From a checkpoint of a small transformer trained on Wikipedia.
Size: 10 layers, width 96, 3 heads of 32, MLP 320 SwiGLU, vocabulary 516, 1.42M parameters.
Architecture: RMSNorm before each block, rotary positions, no biases in attention or MLP, untied embeddings.
Training: a variant of Adam for these matrices, 113M tokens, 6873 steps.
Each number is 500 + 40 x the weight over its row's rms, rounded and kept within 0 to 999. Layers, rows and columns count from 0. Numbers have three digits each. The size before them is the row's rms in percent of the matrix's.

# up: layer 7 MLP up, 320x96, rms 0.126, rows 279-318, columns 48-95
# down: layer 7 MLP down (transposed), 320x96, rms 0.122, rows 279-318, columns 48-95
# gate: layer 7 MLP gate, 320x96, rms 0.126, rows 280-319, columns 48-95
up279 100:549483492558474492425521482502436438536534535524521563557492515519520477478499467478486527495518505478490529488446490468535492522559524479500530
down279 102:484412491516535504489528558472479450473406460574529488467494549439618540536458458547519529494522565488453485451521474473540512581529513504498527
gate280 104:525570507498438464588500569540489504538478490483465523447543520516512520564565529479448483492604520504521471488454583562506498489486465510463540
up280 103:462558491456544547473560553509494508573495508536579538474509608480542511497537500469428399511544562511460571511529493501454490525476496567527504
down280 103:555459490436460470498485484519498514514518420522493504469460403482512515509444476478483538449474437483487575552552418513482521545485531496571514
gate281 103:470506399506460460508482454496497496447498512522524457518521531521495512484550474524577414558527500482562528518514488486502580522512511547485475
up281 103:461465485508512415466539537461483556460520539502430506543522516493414538530485563448535535580521571443436541457501424536560523527497432526486438
down281 103:620469476467508501489484523567495516523430424603554488455432516535530481494549502472503505508564504449564489459443510560531496482475515482519448
gate282 107:470441522501504459547490550466486456535612467492436483580552483483453510476484537499558473561407480522464455447476476449476513484442543520475504
up282 114:474562505558531506511545497536464543549443479487497529497447467583475463523523439554473492491582482549484534496497474543487480469527414463537501
down282 098:483466516498497489462523502492533606435528529528543483470478524486461547508491498495489476439493475533490502503436521738502521491528554517500517
gate283 097:499492537435438542522498477538528415464630512475505423471488556485521497468523511540556390486449498494570468465512464519462526481486530546555510
up283 098:458504493521503468593501460527497496449481553481525508424522492477485508557525558501484450539418488518540463519477567487560518450540463464527500
down283 100:474479450534503482556453504563517579489564550507524537465454528511435507551519564528440473499501519564552619536470473503538591555490467474499495
gate284 090:562528546512516617474565470520537483504535484510455438474459472440555476556518489515452448484516515454514497559511464506478495550518447524533498
up284 087:463580503404514493544426526448531484519517538476502459510503492444462515516555532480448496508565544484549588506559480480491536471583498456431486
down284 089:510518458487524464388501522442501525501591471496485521441540445457471478471544486540541542528466460543550431486523513450469449548503439535525470
gate285 088:583499555479506491545528509478459531446481491512504451551536514473437422498499469504560507476513525512445550529464478515474581510563494541425521
up285 096:483386527534492471489516531528520482473486556495560490552504428481487472463530560492510541492505479489448499535538490516496525471570551546426438
down285 096:462473437497534500567602538538490481461473488500426521524486452500467534518501495473443495537531499511499490485559514432561567462510496489491511
gate286 101:501420531546539529491544516392443465477475511562534480576492516545443517504480446485528510494522504514500466483529572546529500512538575548490466
up286 094:548511527476486470397517507417506498508526460452460544548586483522408510476494495544488512487456395483492564561518495514507498596545515473463468
down286 097:541453457579496480589497457527493553516490459555436519561489506526469493478426491489528459494474579494481566457556475515500462481472508503490519
gate287 103:488518484430510489469494515498478530460497492540531429463547574426568493526491507528435388548420553564556492581498542499449588577504524484462447
up287 102:543494520503502533554531530496497526478530495447506480466517502476482498499490568494417596505499435389470491457553485473521602524505530491470479
down287 102:441536541491465459466483448488494509512561514533542540522523368491475459469565440484558526546485494551584527544536461438477459438565478435508505
gate288 105:463439417441499475496506501537598509496574525500471495479546563465483471533562476473504514517430474566501539496516445550568459428557494535489496
up288 100:536518490525455531476575428559477480515507425524509492508497527421454462491577491482524489477495537437454434509478467489475423494483495573521531
down288 100:527549544542526463503474487491568478442537544443500484568542439519484478479580507525537469481534507486507513450478414385513543479515470534544496
gate289 107:506537506465514521553546533434453419555511497548436479538419534468528523538520471457491487500425514451487433511473479519530513508471498541492538
up289 114:391502482530534489509512531464497552527567514537486475513499521531473434569502525523423504538484466557471507448563464487412558444422522418431557
down289 110:558545531444539424479455520542478529505462516526510557558485446552477536422538483477538540573542492554445468543443494536443519469495499505542406
gate290 099:544528429513493446490529596496478533471560477562402449476526508545529506529479505469490502455498545566443537474552514531400491452522488527487471
up290 100:456503508428500450468521505484486558464551503456521551487552453389488510438504408540502554516500520440552449522553451487456494545484513521533484
down290 100:475467549490448467453448455563563542517555379525544414520493467511465492544485529476554496543515497492547522505529498498450472477453487554515473
gate291 102:476478497514457561476522587491553454485516509533523448540543503484513536492508557389497548503504539529544535548507493519455487481443505479477522
up291 095:515541477497468508526484554449511505426551511586462504534512527619473493529472493477497468470493533423476485459506451557481530519442473519535428
down291 101:449490482477496532437544393527535541550495482375475497465529491526541542483544506593478488563477525449554491481459562575457500529519463488472526
gate292 107:501415558538501577519519466500502426512525549523466475471491527511522485601547536496535487504451490507501467420541532555514559560573560497497500
up292 103:500503498517354506433542486529521506530527473554552548552505602541546495458528480499568415536476490470528522542495508493543541484510506522451501
down292 108:491461476535513448491558476597505466476469498442525504559514458525487408466547474564510518481462493417507476480482485483464473499504451513479470
gate293 099:493496432507448515518521457511518486533551511502541498435512446516429487442530445572524452447477498528476497540476498523397565486457532564510516
up293 098:515506449486509549541482493515465478503497501463513473531506514449476478536469497495468453549481572485516500505565500473498487604468448453509538
down293 099:435528444497515444444540516541623491501580519518525465431540507487515501468410480426487491518486535522491457520531524583514572462479492483527502
gate294 089:521456517537501481500530516420471468465538572506489462456565501449465516488530494548464437506555598511496401443447467539483571499408485535461548
up294 096:547530484530564569555470509521531543526531467450497500451459505493418499501458498481454456513434485545479499562503509510436518456566553535561525
down294 094:535454471487503510474581508478455451504511508546459524526473486465537476532518475480538410451544491479559432549414489524511580491492496482503484
gate295 092:494524614546512495500524505537500584446435538560498514554537451427523504464448507614472536564540490484460498424484445496488494504494478486491490
up295 088:506512543556493435536496473531565519484432528511511483534551489495471512484495473547491551539437546582500520393503474545494539452468514480527493
down295 092:485485502414457516502508512464459519459571465447517549446517520485548493485493532397503430441498443445509512594476582563506480535504486497482510
gate296 094:486591560483491520471555599453514539540505529482516518565573521515418496543572498497452461506464576457458518496545519501508529504463488465508512
up296 098:501459487423502545541534463527471449551484532552511432505437600465531483567567544518543526505421490539490459513451467528447539434481495563435566
down296 099:509435499562524556504566475463522552497519473503531530512436587503442516448521528430469448482526544507516535423437475528495474585529472486529512
gate297 100:499462488522383484510465495500570407552525521470464485519506538535511485531524482442479493566510536530445505496576474544576568536489423536532557
up297 098:512497532481440627503486527535490519571526460491441535487471487491442504444502588456573488540468547528516533485527575500502470529477546517544501
down297 098:450515517552516505476610481531554576471525484508504536461462480499546472519523467537545508480495476441556525508503490479483504529542485466501482
gate298 102:477551399475453489529412510524415432441532512531517494550434540464485533536455495481488468550479511498514487559526502468559543442581487607535523
up298 098:528492510442543457507531443535499533524436490472498464471492438416586485468521520608511486500521447574449510480419485479519456496417517478490518
down298 094:498482551491528501487548524481493501473499560530440588495499534531458491532491494523500476478466459500534454514498500663496491491503508599489487
gate299 108:553502522570547513555486500535449487486583511517546480568504579505429491463512460402472531511538536471430524502513518531491496425490530455541498
up299 099:540508540513509521545494562521502486542461483472426469503434542646532460502452511517520567525459492495552493511557519532452480527488494522430464
down299 099:450471446506591461507497509475457590532504468485488579495536469419444518483464510482452509535479559556513490506560449519563519483489470537461582
gate300 098:532462495480474422492525501457487473488552556446459533486458488506511475508500504486555420556514503521504460514414445509481531518508479528436417
up300 104:491492480466516527438419510393517555527522540501523535463464454478549503516533477540494554487521478467590478547452494506472486557438530531473523
down300 104:461613554431411462528450495488475546591532429488455479490539508533459484553557454442477460485520527464530463488482524420493478515477503512500467
gate301 101:483497518499497470501489458524475556441486442579450479489553605481514497429521478483493479456499455562510489458531500534522531485510534541517493
up301 099:486494496518598512451500487519459497481515458538481446496488503497519448454511492495436436571543576497573511531447409516516487528536541533505448
down301 100:542561495441556497524551489517464474517470585491454454485522455614545586477473501460465519443499466529468472559488503513407429514531446500526563
gate302 107:532507520517386501544515493522521517474566480459520532506515519478476541512553441488452512548535513503442538507474562555527524527484506463457470
up302 121:494510513502441531507552500526523511558477511491454572602553509519452446572432459532448539560520599530451554530477524518538502483538442480444447
down302 118:497494500515496412545506511431452529489493539500457541519487472469497496481379551448540447505509467506507476513542472374475565483467479482465539
gate303 102:529477563467492485519522543486450492518499500493456560565555502533468527596531481478452508515513489463516517453390502495555561452544525502496589
up303 092:532446558505494500560489495552471544453513434467490467554521535555548548568452416511515497523483570464570490519445434503525556502461478513505481
down303 092:490485444520488439498454485516502607463512414546524505511520483469497498523483495531483517497532433499480552529539519535551579500490616509530552
gate304 101:467457479456416554508497469478542482454521524587529472488474511426532503506533490424528482554487510455488464531528537493491531541494518522418552
up304 108:457511504539592479501507502551544512531467488478462500486460572463512466522466525475482520478497542477501525487481486523379491452521551491493524
down304 103:447506594487491553551513485547517542478448496562483475501459517591472498505544545610530520582479456462478478485517481504492517515532425528467485
gate305 102:504419455488513464436471433440500539436485438496463514526514472479522478514564436435507507503467528510538513447556522525536577498598487415550514
up305 100:460508510426520532497449478506483498547498503548502472518470517633492478502439546520573514513512581567500513483489517481483505550497443497479387
down305 101:545461578488488551489529504484536520500556541572544518495473551504490462462599484504506531529521464474506437528497466512542472514521472554534527
gate306 105:542516468476508505536483425508491496544591550552521536521525458499422557524523567469492441492486518527495525544472440530528529528494525503507485
up306 102:523464461475405484449467539515532532524511459536462472468403504474554419452415513446508476481484509522473503505552463487497501487432559539522494
down306 103:489469475470465481537639511522489519479539546492441493503495487506522559514504489500496454449465514515487511497539476479440505464501547537506513
gate307 106:523461502489409552599522531558485523540543546451507487497523568510502491503481484468489579458456495550517509476488524542511543433527515485543439
up307 106:484499528518500524456477496507542491507597494486483589520495567516493457449520462462513494521398535508544547578450532455546526534511493418484523
down307 101:469460551482492490497467532615515487568506448471487505466521438430442454458433505550534458564504475472548550519490480462443500458482550520494493
gate308 087:501541475521506479473528542489534518492461529466544462541559514448534488542537527557406506500480452504492464451489496461521470520520560402392485
up308 091:502502529521479571511485530446539481493481596474480466526537491421534581463515558546476461500562516530489493507424483479469541477526483565482503
down308 086:449467465474499480510528454550492517527529412533567498513496514536415513513491401495502505462500462475495513534609526591581451508468444492514487
gate309 102:544522571578542503500543475498531436477506493634422464516480506447431557512569491556556532546540535510530478568541505531486440456541533479458433
up309 094:507564482492536519531413476475507484504543553533505511513511551574477465502496389509515453456494558494593438538544488458423526516512468487547522
down309 098:526538505473513578521528445520471520477519524522536473499482489563534456474464554548602445501498442494540541519483513347514550506560517451490501
gate310 092:449474471502495479547509491584487486534492481498423377475489485515513517522482516508556554610531599531470529496557482489464523498549559516485501
up310 090:511506538516462557474525479447537434539536536498501587519542431520561437573561481474461460483497473487474566494554516556484447565511570430512459
down310 092:503504476440493532463499460459453467509480487507566476438460501524521601528466504489573545588452538529490569466562512408477496577516517436530503
gate311 104:554490408438520491528491483529477455492490518512477478400523485492467491550526539422527479560539489552449512539482460510434541503534489493469512
up311 107:496522491527471514487478531495540490481509628554508559491518525494545500499538553526440488525511548502514496538481548428518478609495483476449475
down311 107:501542514418543455544486503511527498486514621512448521515478506520546559500493508498474529542462530506441476530457515458499459511495558502529468
gate312 104:492500519504540546529512558533472472474569573475477498464527620470558499518531488469500473506500505463555521520521512540460419428538537442505452
up312 101:438446540505527547490481479520458502551471526545516533489478490563483529566486381483487458553556495488531487497494520536479464483555537508473440
down312 100:546478510452471455460462485452494407459438456473504497561490492509455462481501495486533512503480448466582556469448509441475530448479544504397465
gate313 106:506543503513473503512510421505488505462542522477484489517468546465435463487491435491556476513547475564567468552508514495515468513515526491509527
up313 096:500491447484508469567455493484461482502511418516453548539517503545519472443555555543485555547467568467541497468488491501543561514471540543541484
down313 098:527506563432485491509489504516537509519498600553549471491570492507526510462581469530485455499517518536461528583445570464482513451481508513588508
gate314 104:553514406483483502515558554519538476410545476541469524536522493459474505525593494457439489519499516501454455486517489538495482409480525565495522
up314 095:454533499449419520502451520483456453511584462503626560539484516503444423475560495452505471580497520533510477535498532512485475459439502460440521
down314 096:570603567503545524476450502435503461527479571541523503457490436509513525497535399456543488491456522588489461480413549472486497456566502525471472
gate315 088:517461585568430480471557468511514478485527458563473476467469500557500512474514516493482580454517447537509510517467505535519509515459434466511537
up315 098:454522481477438499561505453500549524616511413529555489530487541519536462522491465487567550510480537425490556553491504506502492556541503536527538
down315 100:514501491478536546530560477481569507540490499498468548466524532581517377478498520476511530493510514510538511468532457435440580506470562536493488
gate316 101:475542456490409525497550422471527443479559443516457497498534485517451536489449484482476524561451526465485483514427550548493559519442552486516534
up316 105:474504454449460498442480477461540513493502510526472510503546546489495435438504494459512474456523492439523539445432555481452556550454448507488449
down316 104:527497524490518439502453554428475486518537543436538518488467465391520498469466531534520478472463477467498468481575439434476464517518482543479481
gate317 103:590537491462466584432448538517502476520494518555501445442487531549440486503510447493455532572500460554604496464427497529569519506514581482432537
up317 105:474483484532491500510443517525511475507507477474561413555492490532470519427497506520498479492567521535483492475518471484511400444512500519550502
down317 107:456475518538455495506506574477449490511512477491513538443500486520495458520527590575545555556489536515515422480490486434491515534559458547595511
gate318 099:493514507567423538514508539456543407459511523529445466488539503524494498497535545535531478513567437473485487511536412579428503534479560536476514
up318 099:501483463503545546500460470449468539530512471537508570500461462490515573458529537488477448467491498441572524517475507495455500554537516507580397
down318 099:558532463473523499464526539541539464488478455517475566484520481489495498484532549551467497499475436539509556480433499491521592408516535442457471
gate319 112:419528473529479548547482520555511459491528562446475438430484485515461476507563547473518411539536537501559472500454489568430490496475536527488577